python train.py --rope_fraction=1.0 --init_std_o=0.0118 --learning_rate=0.0013 --dataset="wikipedia_en"
Each number is 50 + 15 x the weight over its row's rms, rounded and kept within 0 to 99. Layers, rows and columns count from 0. The size before them is the row's rms in percent of the matrix's.

# layer 3 attention value, 256x256, rms 0.0592, rows 83-110, columns 128-255
086:61 54 33 46 42 60 60 38 16 34 48 33 45 61 65 51 36 48 59 47 55 44 88 61 33 61 52 84 48 33 62 29 64 28 89 56 50 61 43 55 17 59 49 40 51 31 50 56 39 34 49 03 69 65 52 50 41 59 69 24 50 70 44 66 65 77 46 58 36 36 36 35 88 63 37 28 64 37 34 38 46 74 42 48 66 52 51 40 32 52 68 42 48 44 44 53 69 46 55 54 48 53 34 72 49 48 52 48 63 23 46 33 46 45 51 47 54 59 57 47 50 17 45 35 23 48 37 45
086:33 30 60 56 50 57 57 62 42 55 43 72 69 53 27 57 65 69 41 67 78 31 53 45 42 49 52 37 57 82 50 73 50 56 31 56 45 52 66 58 66 53 33 63 33 63 48 48 53 76 22 75 27 45 58 67 52 43 28 86 80 55 62 42 23 62 61 47 69 44 70 67 56 47 76 37 66 57 24 67 50 48 50 35 52 54 34 71 78 48 39 63 51 66 48 60 74 40 85 52 32 63 55 43 70 64 50 50 24 67 65 59 38 36 52 32 38 45 59 35 63 77 72 75 48 55 55 27
086:58 65 44 58 61 50 42 21 49 54 43 38 72 60 30 23 71 60 31 47 53 28 50 52 45 70 57 47 84 55 43 43 36 39 57 62 46 56 33 74 55 45 35 40 54 44 55 37 52 65 61 57 60 66 63 65 55 59 47 40 50 63 29 56 54 44 52 55 43 76 56 63 49 42 87 23 47 52 27 16 61 45 47 65 41 32 83 33 54 32 50 60 39 75 68 46 69 47 56 25 50 32 51 51 55 64 24 47 36 63 79 39 50 50 53 36 85 40 28 51 46 52 33 64 13 62 45 44
092:73 57 63 41 23 55 65 70 41 51 61 49 23 34 78 62 68 43 57 59 65 26 58 60 15 82 47 45 27 31 69 50 67 41 60 49 46 49 36 71 38 27 59 76 61 51 68 36 62 40 58 43 50 64 74 45 49 38 44 56 74 54 61 60 87 58 50 64 40 25 51 43 73 30 42 51 64 59 12 48 42 38 56 24 48 40 43 65 26 30 48 57 45 41 44 54 70 54 53 58 44 59 47 44 25 54 57 45 53 24 47 22 27 31 59 35 40 53 56 50 58 14 56 39 60 37 58 34
087:72 53 81 37 47 79 55 69 59 65 49 39 37 34 54 32 68 40 54 46 36 03 89 66 07 43 36 48 39 53 36 56 45 55 54 47 48 39 40 57 66 61 34 56 48 63 32 59 30 49 51 61 38 42 75 33 54 60 30 54 64 43 48 14 65 46 58 58 74 49 48 63 43 55 44 63 58 67 37 40 49 63 40 40 45 62 38 65 47 39 37 53 73 64 57 51 51 60 51 40 47 44 51 61 51 09 55 76 24 57 51 65 82 31 41 42 81 24 58 49 32 30 44 72 31 51 54 22
088:60 67 46 35 44 56 60 40 47 64 42 29 29 63 45 48 52 23 28 51 66 23 61 33 13 50 32 48 08 35 56 62 54 41 78 54 35 67 50 66 37 64 32 49 52 50 48 60 42 53 72 41 54 53 56 68 47 34 36 32 55 44 64 84 36 43 47 66 44 55 37 66 17 74 48 40 36 65 55 54 67 48 38 50 39 40 42 42 60 51 21 42 24 36 57 56 36 43 44 34 55 35 60 54 63 35 29 67 24 95 48 71 64 35 44 46 62 25 42 60 56 42 64 73 37 60 46 32
085:35 69 67 62 44 51 59 56 88 53 61 53 45 46 42 51 67 56 28 13 43 50 48 43 47 26 43 56 49 62 49 53 53 54 45 37 48 47 57 61 41 58 23 45 57 27 45 57 46 69 47 40 36 45 71 47 63 59 46 26 88 56 31 75 56 38 73 50 80 48 58 49 44 56 37 51 56 68 22 43 61 54 47 28 39 29 31 55 87 50 40 40 37 69 50 69 40 35 41 43 47 38 49 55 62 81 42 66 32 54 52 65 62 54 47 30 31 45 58 75 77 83 61 55 29 65 67 53
088:28 47 79 40 61 56 63 41 47 28 48 46 30 60 23 44 36 70 69 64 52 59 54 61 61 63 51 51 59 43 29 45 56 08 39 45 40 55 41 47 46 59 53 51 58 39 49 43 38 46 38 47 60 47 44 62 50 40 32 71 71 24 63 23 60 59 61 52 85 58 69 51 74 13 66 21 48 57 51 65 46 68 29 36 46 47 52 40 62 61 78 52 37 64 26 65 32 46 61 43 52 52 84 48 66 57 57 65 38 27 49 42 68 24 49 49 52 44 69 39 52 61 55 34 62 33 56 39
089:51 46 49 38 43 45 53 64 84 45 43 20 58 32 32 38 15 59 33 35 73 63 40 52 59 51 56 28 29 52 63 57 53 64 58 58 56 41 39 45 16 69 37 64 43 48 41 41 65 80 56 91 43 62 57 75 69 45 28 62 70 51 40 77 62 35 75 47 57 66 43 53 53 32 47 54 46 66 48 61 45 31 26 27 53 41 52 36 78 56 53 37 35 28 57 56 38 41 70 56 40 55 68 76 70 72 58 62 42 87 58 71 46 21 34 43 43 51 46 47 41 69 33 29 57 60 57 37
091:60 71 57 45 57 55 45 44 50 35 42 82 44 47 33 36 47 30 50 68 56 58 57 36 49 33 40 71 58 66 33 51 49 52 39 54 46 38 61 47 58 30 39 40 50 40 62 57 25 61 62 69 59 38 40 55 46 57 64 14 57 61 35 12 60 57 67 57 81 41 51 71 60 22 53 42 54 43 37 61 41 66 49 36 54 56 32 39 28 37 40 53 54 40 38 37 23 42 48 41 51 43 61 42 00 58 49 46 61 85 49 61 66 66 70 76 67 25 83 44 65 39 36 70 29 47 51 42
090:46 44 39 42 71 65 48 64 47 36 40 14 42 27 61 70 23 19 33 46 63 38 91 50 40 73 45 46 42 54 48 43 55 35 57 56 54 46 49 42 36 48 61 67 29 26 54 55 63 20 45 49 31 58 60 62 59 59 50 72 45 67 52 63 68 59 57 46 27 35 30 52 67 48 49 78 50 57 67 17 42 38 46 31 39 26 46 56 56 30 61 49 44 41 50 56 56 53 82 57 53 68 61 57 56 11 54 46 65 33 48 50 37 27 48 54 62 59 36 23 40 30 32 65 68 41 64 41
097:64 27 55 72 64 63 55 63 54 58 46 62 25 34 59 66 67 61 34 64 38 31 66 51 40 60 29 43 41 42 34 39 61 82 41 70 42 59 61 40 96 28 44 46 71 56 45 55 54 35 35 39 44 39 77 23 37 55 59 39 57 65 56 30 69 53 21 44 38 41 46 43 32 73 29 78 43 50 49 47 40 49 39 40 55 34 50 65 49 52 42 63 75 71 48 42 60 57 62 59 46 75 44 37 24 19 73 38 59 62 41 58 56 82 48 42 31 56 67 35 61 37 47 32 41 60 53 44
098:56 55 43 49 54 29 58 49 46 47 38 28 58 53 44 57 24 59 38 60 70 65 68 47 45 27 46 45 43 66 52 73 48 47 68 67 56 64 71 55 43 80 52 70 38 51 65 41 58 55 39 50 59 59 25 89 74 39 67 42 61 51 46 68 54 65 61 50 60 32 53 69 64 46 55 52 68 56 59 67 44 37 48 36 36 58 30 62 73 48 62 39 45 72 42 45 59 29 35 49 64 43 43 53 88 58 38 44 23 53 72 71 51 35 50 25 79 70 34 59 50 49 73 85 55 42 52 43
084:46 46 42 38 16 55 57 49 31 56 46 31 57 50 43 44 33 45 66 69 55 54 55 57 41 60 67 37 48 67 76 49 51 54 82 61 71 40 69 57 54 46 57 49 35 55 55 48 61 60 31 40 55 47 37 85 72 44 56 80 65 32 44 65 29 58 44 35 66 47 57 63 59 21 53 34 68 57 37 67 57 34 66 59 58 54 57 45 42 38 59 47 40 38 30 56 57 69 77 54 41 57 64 46 58 48 38 50 39 30 48 57 41 29 66 35 14 36 47 39 30 25 62 81 81 50 35 36
091:58 48 53 62 48 71 52 60 16 65 52 57 70 46 71 67 67 41 44 65 62 20 49 59 22 44 42 33 59 62 47 74 50 54 55 56 48 70 63 40 61 44 63 42 52 49 33 63 21 62 68 54 33 34 65 36 46 57 57 32 55 39 45 38 43 70 21 41 20 27 32 46 26 73 55 85 62 50 69 44 50 77 45 55 46 54 47 56 43 52 46 53 53 77 60 33 89 62 73 41 64 43 32 52 55 07 66 35 60 45 40 40 53 63 48 55 67 42 40 57 66 28 45 56 42 45 50 55
091:44 61 31 34 61 46 41 57 24 42 57 51 76 71 58 46 50 73 61 46 65 66 62 50 86 46 67 38 55 60 56 48 55 36 53 35 75 56 48 34 44 67 54 63 54 50 50 58 39 57 44 61 70 73 34 61 72 42 84 63 33 57 62 58 55 50 43 39 61 57 51 50 81 15 50 32 68 49 54 67 27 53 64 37 63 59 41 26 41 44 75 56 24 39 34 61 48 51 39 50 39 44 38 48 81 79 51 36 68 49 67 74 46 49 65 25 45 52 36 37 48 61 52 45 51 37 67 55
087:60 58 48 50 59 38 68 26 46 43 38 74 49 63 26 44 27 48 54 60 63 68 56 52 56 32 39 25 84 67 40 42 61 44 52 60 54 34 52 55 62 39 43 71 32 36 65 47 48 43 56 63 46 53 32 85 64 41 60 66 65 70 76 33 57 51 53 55 82 64 69 62 47 39 34 57 31 53 45 63 47 47 60 38 44 62 23 51 38 37 56 48 46 45 30 49 15 40 57 41 51 57 88 63 26 77 42 29 42 38 41 70 48 31 53 43 19 54 81 33 52 42 60 53 85 67 52 38
092:47 63 37 49 56 67 46 63 56 34 41 64 09 45 44 41 67 39 55 58 30 80 64 38 50 77 55 42 52 38 69 27 48 44 53 18 40 54 43 43 44 50 61 48 41 66 36 25 66 29 57 38 56 50 52 66 56 57 41 36 22 54 55 56 36 28 65 70 56 67 54 34 27 44 47 29 19 49 47 62 57 31 56 42 44 67 30 57 63 45 54 53 33 28 41 54 05 56 52 45 50 52 26 56 44 52 08 43 44 64 46 36 45 54 44 75 25 62 52 71 64 18 32 64 62 56 38 52
090:62 45 47 49 20 68 57 66 44 52 43 00 55 34 36 58 22 42 65 57 55 36 48 62 59 58 48 31 46 54 71 55 52 46 60 69 60 33 40 33 42 36 50 50 43 53 40 69 46 26 34 42 39 65 45 76 63 37 23 98 48 48 43 73 62 72 44 59 53 31 40 41 44 32 48 59 23 64 47 41 34 25 57 45 57 46 59 53 48 66 49 58 38 28 57 66 84 49 57 32 32 60 71 51 61 29 62 47 49 61 40 52 57 22 36 50 47 44 30 47 43 33 24 74 94 37 60 56
091:68 57 53 51 17 62 47 45 33 75 66 33 67 29 44 46 41 56 52 61 52 24 61 55 31 51 57 81 40 47 35 59 52 58 63 45 18 41 44 25 60 64 68 65 51 66 38 44 56 44 62 45 68 64 43 53 50 52 32 44 28 70 43 40 66 79 37 67 29 58 65 51 60 54 37 53 35 56 42 28 69 40 27 46 70 56 41 40 56 38 59 66 41 40 45 40 53 84 49 29 50 64 63 44 75 26 27 79 60 36 26 69 64 43 39 72 57 41 67 52 36 35 52 50 31 67 49 31
089:51 30 47 68 64 60 48 32 59 41 63 96 04 49 58 68 58 41 53 71 53 42 39 36 74 68 66 44 33 46 41 56 34 24 50 81 05 97 65 44 52 29 67 33 48 23 39 30 71 62 43 29 43 58 78 50 33 38 43 37 69 57 49 35 44 51 65 41 61 48 71 46 58 49 40 54 21 44 44 45 41 62 55 56 66 43 38 70 52 38 70 62 66 62 52 42 37 42 47 47 59 50 34 60 49 47 59 44 66 92 47 32 53 66 49 46 36 63 52 50 63 60 48 40 15 64 72 76
088:21 46 36 39 67 43 46 48 47 70 49 54 74 41 48 72 40 43 62 67 48 54 63 55 74 59 52 47 74 60 64 63 58 64 58 70 47 16 57 45 70 46 41 79 57 71 56 47 50 26 33 49 33 72 65 72 58 44 41 93 59 43 53 16 71 62 50 48 47 51 29 37 30 32 32 62 09 60 74 43 28 51 56 21 63 54 41 53 38 63 58 53 61 40 30 42 77 33 75 41 51 49 50 48 63 31 34 33 48 66 66 25 34 40 46 42 25 56 50 57 52 33 50 53 80 57 67 21
093:52 48 36 38 25 56 52 47 59 45 47 35 56 58 10 47 24 32 52 54 48 75 32 55 31 61 41 23 83 54 51 60 66 43 43 71 65 47 49 55 22 59 51 59 22 41 54 45 50 55 59 54 40 54 54 74 57 51 55 61 47 58 74 78 48 33 64 52 30 61 64 67 30 62 28 52 42 64 53 51 41 28 39 43 51 36 81 55 48 53 20 50 22 17 34 63 29 46 46 47 38 48 68 42 45 65 45 32 51 56 76 81 53 20 36 36 52 55 53 72 66 73 49 53 68 59 49 94
092:58 52 32 52 42 41 55 46 33 32 48 58 33 66 35 58 22 91 52 42 61 94 43 37 52 43 54 35 70 56 62 27 59 17 55 33 49 87 63 50 32 51 47 63 61 30 47 65 46 70 40 34 65 68 37 73 42 42 55 64 56 72 68 99 38 71 63 57 32 55 79 43 72 34 51 40 37 46 49 80 56 40 55 52 42 43 65 38 69 44 60 57 51 43 36 63 40 60 35 53 56 62 30 59 35 75 64 49 60 45 52 52 45 44 45 43 19 57 52 49 36 43 47 35 78 47 46 61
080:57 19 26 55 54 63 28 59 61 61 51 32 38 33 40 62 63 42 38 45 42 20 62 53 35 68 54 56 19 43 56 49 49 57 55 58 40 46 23 73 62 54 47 63 47 47 53 39 73 11 57 49 45 66 71 38 62 69 32 77 52 31 60 65 60 46 49 58 39 27 54 36 13 71 42 81 46 39 60 29 57 34 55 53 47 34 31 65 56 49 36 60 62 41 61 66 57 68 49 49 53 75 65 32 18 43 28 45 38 63 62 56 55 55 34 58 42 49 53 37 69 53 41 43 76 48 47 63
090:44 63 48 58 32 48 57 60 27 42 42 19 70 44 52 64 45 13 41 64 54 28 79 42 51 67 57 31 56 51 63 43 35 29 76 49 36 80 51 20 47 36 38 03 52 57 39 42 43 44 50 56 44 51 57 86 50 35 55 80 80 44 59 52 50 60 44 60 34 29 45 38 71 38 48 82 27 55 42 55 47 55 38 42 56 44 55 59 46 27 76 43 12 62 48 45 44 41 60 63 41 54 60 62 72 21 42 72 29 53 83 40 53 69 51 28 44 42 67 56 48 26 41 43 66 60 67 40
091:79 44 52 61 63 61 46 53 73 45 44 45 26 53 40 46 53 33 50 65 26 18 64 50 64 65 46 49 55 26 34 49 34 65 30 56 29 74 40 75 65 45 51 27 63 34 36 64 49 58 57 43 56 37 70 29 57 59 30 40 49 42 38 10 46 45 48 64 76 52 52 66 28 56 46 44 24 60 76 55 56 61 55 73 50 52 38 59 64 58 62 55 48 50 61 21 29 69 42 41 61 60 64 45 46 47 62 71 29 88 62 55 56 76 42 62 70 62 40 47 22 49 51 81 12 59 64 42
093:64 63 51 71 32 63 46 63 43 63 59 58 37 46 54 41 48 34 56 69 36 58 48 52 44 51 40 33 91 63 50 50 17 56 49 83 44 68 56 52 32 34 47 39 36 70 35 36 71 41 47 55 47 32 48 62 67 56 66 27 74 23 55 08 23 21 50 53 82 39 65 46 44 31 47 58 38 62 40 34 44 42 64 52 62 27 26 62 41 61 56 41 53 46 42 57 15 72 58 31 45 39 47 55 30 54 52 24 27 56 75 42 58 64 43 78 42 51 40 65 72 57 52 52 36 51 61 94
# layer 3 attention output (transposed), 256x256, rms 0.0562, rows 83-109, columns 128-255
086:52 48 46 28 62 75 54 50 58 49 51 59 32 37 48 51 51 79 28 53 59 46 26 54 64 48 41 36 65 68 39 54 55 73 03 41 58 53 14 36 58 56 47 43 28 76 46 17 61 55 38 50 61 36 73 46 63 51 04 50 31 51 57 47 25 17 48 50 74 65 42 47 30 38 38 56 41 85 66 56 57 19 50 19 45 40 36 59 56 49 53 48 48 45 50 58 62 43 44 44 58 45 44 43 71 64 50 26 60 55 66 62 88 66 71 44 55 58 45 76 53 64 38 41 35 43 46 66
088:68 52 45 52 77 53 04 54 31 67 51 25 50 52 54 47 17 62 79 48 50 65 51 57 50 66 51 37 39 26 48 61 62 47 74 42 47 61 63 54 45 42 58 46 58 32 72 58 49 68 86 50 53 58 51 66 48 21 41 40 32 35 21 64 46 69 51 57 49 51 43 57 47 65 59 25 51 38 53 57 58 63 40 65 47 46 56 21 40 43 64 55 23 58 50 27 39 29 43 42 57 59 48 39 29 62 40 50 39 35 40 40 42 75 53 43 40 28 54 50 20 44 71 51 73 58 77 41
085:29 37 36 52 50 37 60 61 47 45 46 43 55 48 61 72 32 41 41 22 49 67 47 55 68 22 42 34 30 26 50 39 69 42 65 42 60 48 58 16 56 58 32 52 49 61 66 40 42 50 40 57 55 46 46 51 72 47 41 34 70 30 27 60 47 52 56 52 78 59 57 33 29 66 29 60 42 55 59 77 56 61 33 32 32 58 40 55 58 49 70 07 62 45 18 50 58 57 60 75 50 34 54 39 41 49 67 63 70 45 59 65 24 82 64 42 35 34 79 74 47 27 68 43 52 65 48 25
095:57 32 63 52 62 32 53 39 52 55 99 36 37 49 62 53 44 64 59 61 70 54 43 65 73 44 47 45 69 64 25 82 68 61 10 58 58 55 19 67 69 60 54 46 47 66 51 33 61 74 42 43 67 27 36 41 53 45 17 40 25 36 33 46 16 27 54 53 86 62 59 42 46 59 46 36 33 69 62 57 41 39 68 44 41 69 31 63 37 65 52 88 30 56 28 37 33 47 59 49 68 74 38 31 76 67 51 52 37 57 55 60 73 62 49 59 42 73 42 70 39 54 23 35 26 49 46 66
099:46 56 88 41 40 53 58 74 28 42 99 48 47 77 50 75 42 81 58 63 48 55 18 28 57 48 40 66 40 16 64 39 46 41 30 39 33 83 13 60 55 50 53 35 53 26 54 56 33 72 37 57 55 49 43 46 31 51 43 50 55 56 39 48 54 20 56 54 67 18 77 46 42 62 47 40 51 44 64 65 67 58 62 65 46 47 56 63 62 59 62 93 45 43 45 23 43 71 51 60 59 53 44 22 37 39 52 40 48 65 59 49 48 71 36 33 58 72 44 49 36 47 75 63 47 55 46 45
089:52 56 89 38 68 48 42 72 40 60 67 55 56 41 78 38 42 57 62 49 58 75 42 58 63 32 52 47 57 58 26 58 50 26 29 46 59 51 19 36 57 60 25 21 52 46 26 58 55 76 25 69 31 40 54 42 74 46 30 64 53 46 31 32 42 33 42 27 85 41 73 45 38 53 62 31 35 54 53 49 45 44 71 30 24 38 30 53 54 31 74 54 54 72 24 44 71 67 36 59 52 81 41 48 54 44 40 50 74 57 30 31 80 53 63 43 75 42 56 48 20 59 64 29 52 38 07 58
092:69 52 30 36 59 58 42 62 36 43 25 37 49 63 48 57 34 52 55 48 72 38 30 32 44 62 42 52 26 27 50 30 69 15 68 45 56 36 21 28 32 32 49 31 46 52 52 43 38 60 34 57 38 71 68 29 44 52 59 60 79 31 52 52 64 49 56 55 61 62 58 55 44 54 51 12 48 33 78 87 33 40 70 36 34 49 68 44 27 45 69 63 40 39 33 45 54 56 48 31 52 47 43 46 58 28 49 42 58 47 55 54 71 73 37 50 52 52 75 48 38 40 51 25 52 38 42 74
086:66 51 40 72 46 46 58 57 40 56 01 43 60 29 49 61 29 65 65 45 65 56 42 33 57 34 57 57 56 54 14 56 56 66 46 38 67 55 54 48 56 57 44 65 48 67 35 36 60 70 41 27 82 51 55 72 40 39 51 33 24 63 61 75 63 46 45 50 64 46 26 48 41 65 66 47 45 62 45 53 64 28 70 61 58 36 42 69 31 48 43 19 27 24 66 32 53 62 56 54 43 70 43 23 71 56 43 34 66 46 48 47 60 56 67 16 72 56 65 70 45 39 45 43 48 59 54 53
094:50 47 55 61 48 10 46 30 42 60 00 54 48 38 54 60 43 39 73 40 74 52 30 42 53 58 64 49 45 42 20 53 48 23 56 61 72 26 34 67 59 55 39 48 61 43 61 37 59 45 40 46 44 56 56 50 50 58 59 61 72 45 20 39 34 44 63 27 62 50 54 55 40 58 50 43 45 37 41 39 43 67 65 63 30 62 45 44 23 35 56 01 41 39 10 75 59 46 53 79 57 49 62 20 52 51 45 40 38 40 60 35 42 33 61 43 90 65 77 77 41 34 62 40 51 43 52 61
093:50 48 71 47 62 58 55 59 37 34 99 35 53 48 46 34 38 60 45 62 58 40 48 51 58 54 49 44 66 43 84 44 45 42 45 29 47 78 61 55 44 51 49 48 52 52 48 45 40 38 62 21 28 63 89 47 64 57 48 49 40 51 52 47 52 50 21 35 27 28 15 55 51 36 54 57 69 66 80 70 71 54 24 52 53 31 70 70 70 47 79 99 59 44 66 47 55 50 37 34 44 54 35 40 53 32 58 37 68 29 38 86 48 55 41 40 36 59 39 53 70 59 50 33 73 60 62 53
091:44 39 64 54 41 31 50 29 56 69 56 71 52 62 58 43 64 70 64 72 43 46 25 47 58 44 60 39 53 68 45 81 55 66 29 65 67 67 39 85 44 65 49 52 58 29 68 34 79 48 42 58 53 43 49 38 36 49 24 44 30 42 19 34 10 34 53 45 54 50 62 59 54 47 36 53 38 48 41 33 66 46 37 80 55 56 37 63 59 64 49 22 63 49 51 43 32 58 33 99 46 64 34 31 27 72 53 45 13 64 42 64 17 56 40 66 50 58 35 74 17 64 68 32 36 46 57 44
102:56 57 56 39 46 46 40 52 43 60 99 48 63 63 59 13 49 72 75 66 38 59 61 70 39 69 42 57 48 45 68 59 32 38 39 57 36 65 39 76 29 37 76 51 53 47 62 59 48 40 70 59 49 27 41 56 46 43 19 54 41 25 61 51 39 53 33 62 52 29 57 80 59 30 53 29 62 47 50 51 53 55 43 37 59 61 29 45 66 57 36 99 49 59 63 22 43 55 49 20 52 60 39 45 47 49 50 78 29 41 48 40 54 60 40 59 34 57 25 41 42 66 59 70 63 55 35 37
105:62 55 36 43 66 80 13 56 48 51 00 59 40 58 40 46 61 46 32 38 41 46 34 48 38 46 70 49 44 55 51 42 59 43 59 52 53 52 45 33 38 42 35 12 58 39 57 55 51 52 61 45 36 77 62 48 50 60 46 49 70 55 27 49 63 70 53 64 43 60 65 48 48 36 82 56 54 41 66 59 40 61 49 52 52 40 62 53 62 26 52 00 50 42 76 45 34 40 28 59 47 44 55 41 30 54 30 28 51 56 69 50 56 37 52 60 46 27 66 43 46 63 62 31 68 50 68 63
085:40 50 74 53 78 72 45 25 58 68 17 44 47 47 32 47 64 54 63 61 44 50 42 21 59 58 50 47 59 56 20 67 58 65 51 64 40 58 70 65 69 64 44 64 52 49 62 50 65 80 49 42 58 36 25 71 22 63 54 39 12 56 33 53 19 31 79 46 66 54 67 22 59 61 37 55 37 75 52 50 32 36 45 61 36 57 48 29 36 48 42 00 40 76 49 66 15 36 37 59 48 69 70 37 51 70 59 40 36 55 58 60 65 25 66 55 61 40 57 56 44 61 35 50 31 52 64 46
094:51 74 64 43 47 74 33 55 45 41 99 65 46 57 63 40 30 70 52 64 56 74 65 59 45 66 24 50 59 37 78 51 52 66 33 42 30 71 65 46 43 44 56 34 58 50 45 64 30 46 49 37 55 49 29 64 42 46 30 61 53 57 48 44 58 63 39 53 49 59 67 60 65 44 32 21 47 90 44 52 51 61 48 39 54 26 41 64 63 51 55 99 40 61 56 49 55 49 38 52 50 56 67 62 22 80 31 73 66 38 41 44 62 60 59 65 19 46 13 38 34 65 60 60 75 42 42 16
101:49 47 36 46 77 65 60 42 47 48 00 37 37 31 28 52 48 42 44 61 44 35 43 17 35 48 51 63 67 55 28 77 61 56 72 59 48 41 73 33 48 46 15 60 43 64 60 39 66 58 34 30 44 76 62 69 49 62 51 48 69 49 47 61 46 72 42 38 46 66 44 45 48 52 43 53 55 62 79 44 35 49 43 46 44 32 53 55 39 41 41 00 30 40 62 65 37 40 46 47 30 38 64 56 45 65 38 35 44 28 64 50 60 47 89 64 51 48 68 69 58 56 28 49 51 51 54 67
088:45 51 71 93 56 52 53 57 58 34 40 46 49 47 50 50 42 53 64 58 40 32 28 32 43 66 59 49 45 41 31 37 54 44 79 59 44 63 71 52 47 58 58 52 54 60 36 77 29 47 43 36 41 45 46 50 28 63 66 43 28 49 37 50 54 64 42 59 15 42 23 26 64 50 44 57 90 63 50 67 42 47 56 70 53 38 91 67 45 57 62 60 41 51 68 58 38 57 42 32 34 66 47 42 60 48 50 48 55 41 54 71 34 25 29 42 61 49 50 51 84 51 26 25 55 58 45 46
092:52 48 55 42 54 14 63 36 69 56 46 54 64 50 50 41 50 41 25 46 61 41 58 44 49 24 57 71 56 51 19 71 36 48 33 71 78 35 08 64 64 82 23 45 39 49 51 36 79 67 51 70 51 21 44 17 29 38 54 59 40 47 54 40 44 26 64 56 48 42 54 54 45 53 47 78 28 24 37 18 51 45 43 35 52 65 37 33 45 43 24 23 69 68 27 55 73 65 65 55 47 51 54 30 62 40 69 54 48 56 36 72 70 50 34 39 90 55 55 35 36 50 43 51 31 49 55 51
096:44 29 54 51 53 46 56 25 55 44 41 63 41 45 60 43 64 47 48 68 42 44 36 23 58 52 60 63 62 54 36 66 58 47 53 76 53 37 39 78 83 72 27 40 36 42 42 45 62 66 39 58 51 42 09 44 32 69 54 52 31 53 14 24 31 30 62 40 65 59 64 62 74 47 16 54 49 57 29 32 34 69 60 76 39 78 47 45 48 57 53 00 77 57 25 69 35 48 34 69 56 58 65 50 26 55 38 51 50 50 79 35 33 28 52 61 73 75 41 39 26 45 57 55 40 45 61 42
090:39 52 60 29 53 41 51 53 44 49 99 31 27 44 56 36 60 34 69 18 42 55 45 51 80 31 48 52 42 40 45 54 34 47 22 66 51 39 30 48 38 44 35 36 23 62 44 38 44 57 41 39 48 40 21 57 78 52 61 67 61 54 62 43 34 36 70 48 94 58 75 33 40 49 45 45 71 34 53 56 29 50 63 51 43 38 53 64 58 54 31 65 50 70 21 68 45 35 49 41 38 52 26 68 40 63 56 50 63 67 68 39 78 41 41 24 77 70 54 51 50 69 43 63 53 35 44 56
090:41 49 47 22 58 41 27 61 42 60 58 12 44 55 39 24 38 55 53 45 50 65 58 63 54 35 55 39 54 29 53 81 36 52 57 52 57 42 24 57 49 50 63 46 45 66 67 54 42 26 66 52 65 55 77 57 77 21 37 37 64 38 69 60 38 60 24 53 52 43 26 79 55 40 65 20 64 49 69 65 70 49 38 33 66 40 44 40 50 54 48 77 50 53 50 32 63 41 61 09 49 29 42 44 62 62 51 39 55 30 35 63 75 74 34 29 48 49 36 36 46 50 58 38 68 53 51 23
091:76 30 30 59 68 54 37 36 58 24 49 60 47 60 36 33 37 60 58 69 39 49 42 45 50 46 52 53 47 49 51 64 41 66 76 50 63 58 68 79 39 62 55 42 37 24 47 61 71 56 57 54 60 42 45 58 35 53 39 40 20 48 20 46 29 59 39 62 59 39 54 74 71 37 25 49 62 47 38 49 58 87 36 55 61 79 57 48 68 22 53 29 63 40 69 60 44 75 43 69 63 75 61 36 40 63 62 48 20 31 82 54 00 28 56 56 60 80 27 40 32 53 74 46 62 36 70 23
097:40 29 65 66 63 45 60 40 55 60 00 41 36 47 49 59 48 63 51 26 43 40 47 28 74 48 75 51 28 43 32 66 29 42 84 74 61 27 37 60 34 62 31 56 57 55 29 60 57 68 34 46 39 40 40 46 44 66 63 56 65 58 16 47 71 63 47 37 51 51 30 52 52 62 30 46 54 43 35 48 41 58 74 87 22 46 63 51 39 58 51 00 77 55 36 81 50 53 28 57 41 54 68 70 34 47 51 54 58 63 52 45 25 11 43 55 78 36 45 54 39 42 68 30 72 33 46 40
098:36 49 48 52 68 39 40 45 55 76 00 30 32 44 48 54 50 18 57 54 40 41 50 36 70 59 61 43 41 58 05 54 54 59 59 70 38 09 28 43 65 50 35 61 41 75 46 28 56 58 58 35 54 34 53 50 46 46 40 37 47 58 50 54 52 45 34 54 44 92 47 48 46 61 57 39 56 65 68 34 39 01 74 44 51 50 46 47 37 73 25 26 41 56 48 53 50 30 51 27 37 47 69 54 88 37 40 42 55 47 43 37 86 48 68 64 51 26 59 50 59 54 23 60 56 52 48 86
084:46 41 48 43 36 33 51 45 62 63 99 41 60 61 68 35 58 33 50 52 53 60 47 46 69 32 57 64 37 47 59 61 47 39 48 64 53 36 49 52 40 46 66 44 52 45 48 63 35 52 43 72 36 29 11 51 45 54 48 42 33 34 20 34 39 29 64 54 61 50 75 60 60 30 38 46 57 11 33 40 18 71 50 50 44 77 37 39 60 60 53 66 84 69 23 56 50 62 56 55 60 47 23 49 56 55 47 67 48 61 58 37 44 45 39 62 44 77 39 45 22 54 56 56 31 29 36 42
094:51 43 67 50 61 52 39 72 49 87 77 39 48 46 70 19 32 62 55 51 62 82 20 39 57 40 68 39 53 49 48 80 59 55 52 48 66 36 31 80 53 68 24 49 62 52 65 36 71 62 62 55 44 51 61 55 65 47 30 54 62 47 25 43 20 56 48 38 87 55 70 75 43 37 50 23 54 61 43 32 74 52 43 34 42 63 41 29 43 62 50 32 68 47 53 37 53 45 27 77 62 51 74 17 44 61 29 64 42 52 42 57 67 76 67 61 48 54 49 49 23 53 49 51 65 36 63 35
099:34 49 77 33 34 55 34 70 42 61 99 55 63 63 58 53 64 59 47 53 46 56 43 67 45 33 41 44 34 34 67 54 32 22 51 48 54 60 34 22 65 48 62 57 55 29 56 71 38 42 35 54 39 45 60 67 55 27 59 58 47 40 74 57 52 41 54 49 57 13 62 58 47 51 58 68 60 20 43 74 73 81 47 50 45 55 49 56 76 41 60 99 77 57 52 33 55 37 41 40 44 45 30 32 41 27 44 32 69 60 12 62 49 68 33 24 36 56 56 46 51 49 79 49 43 73 26 44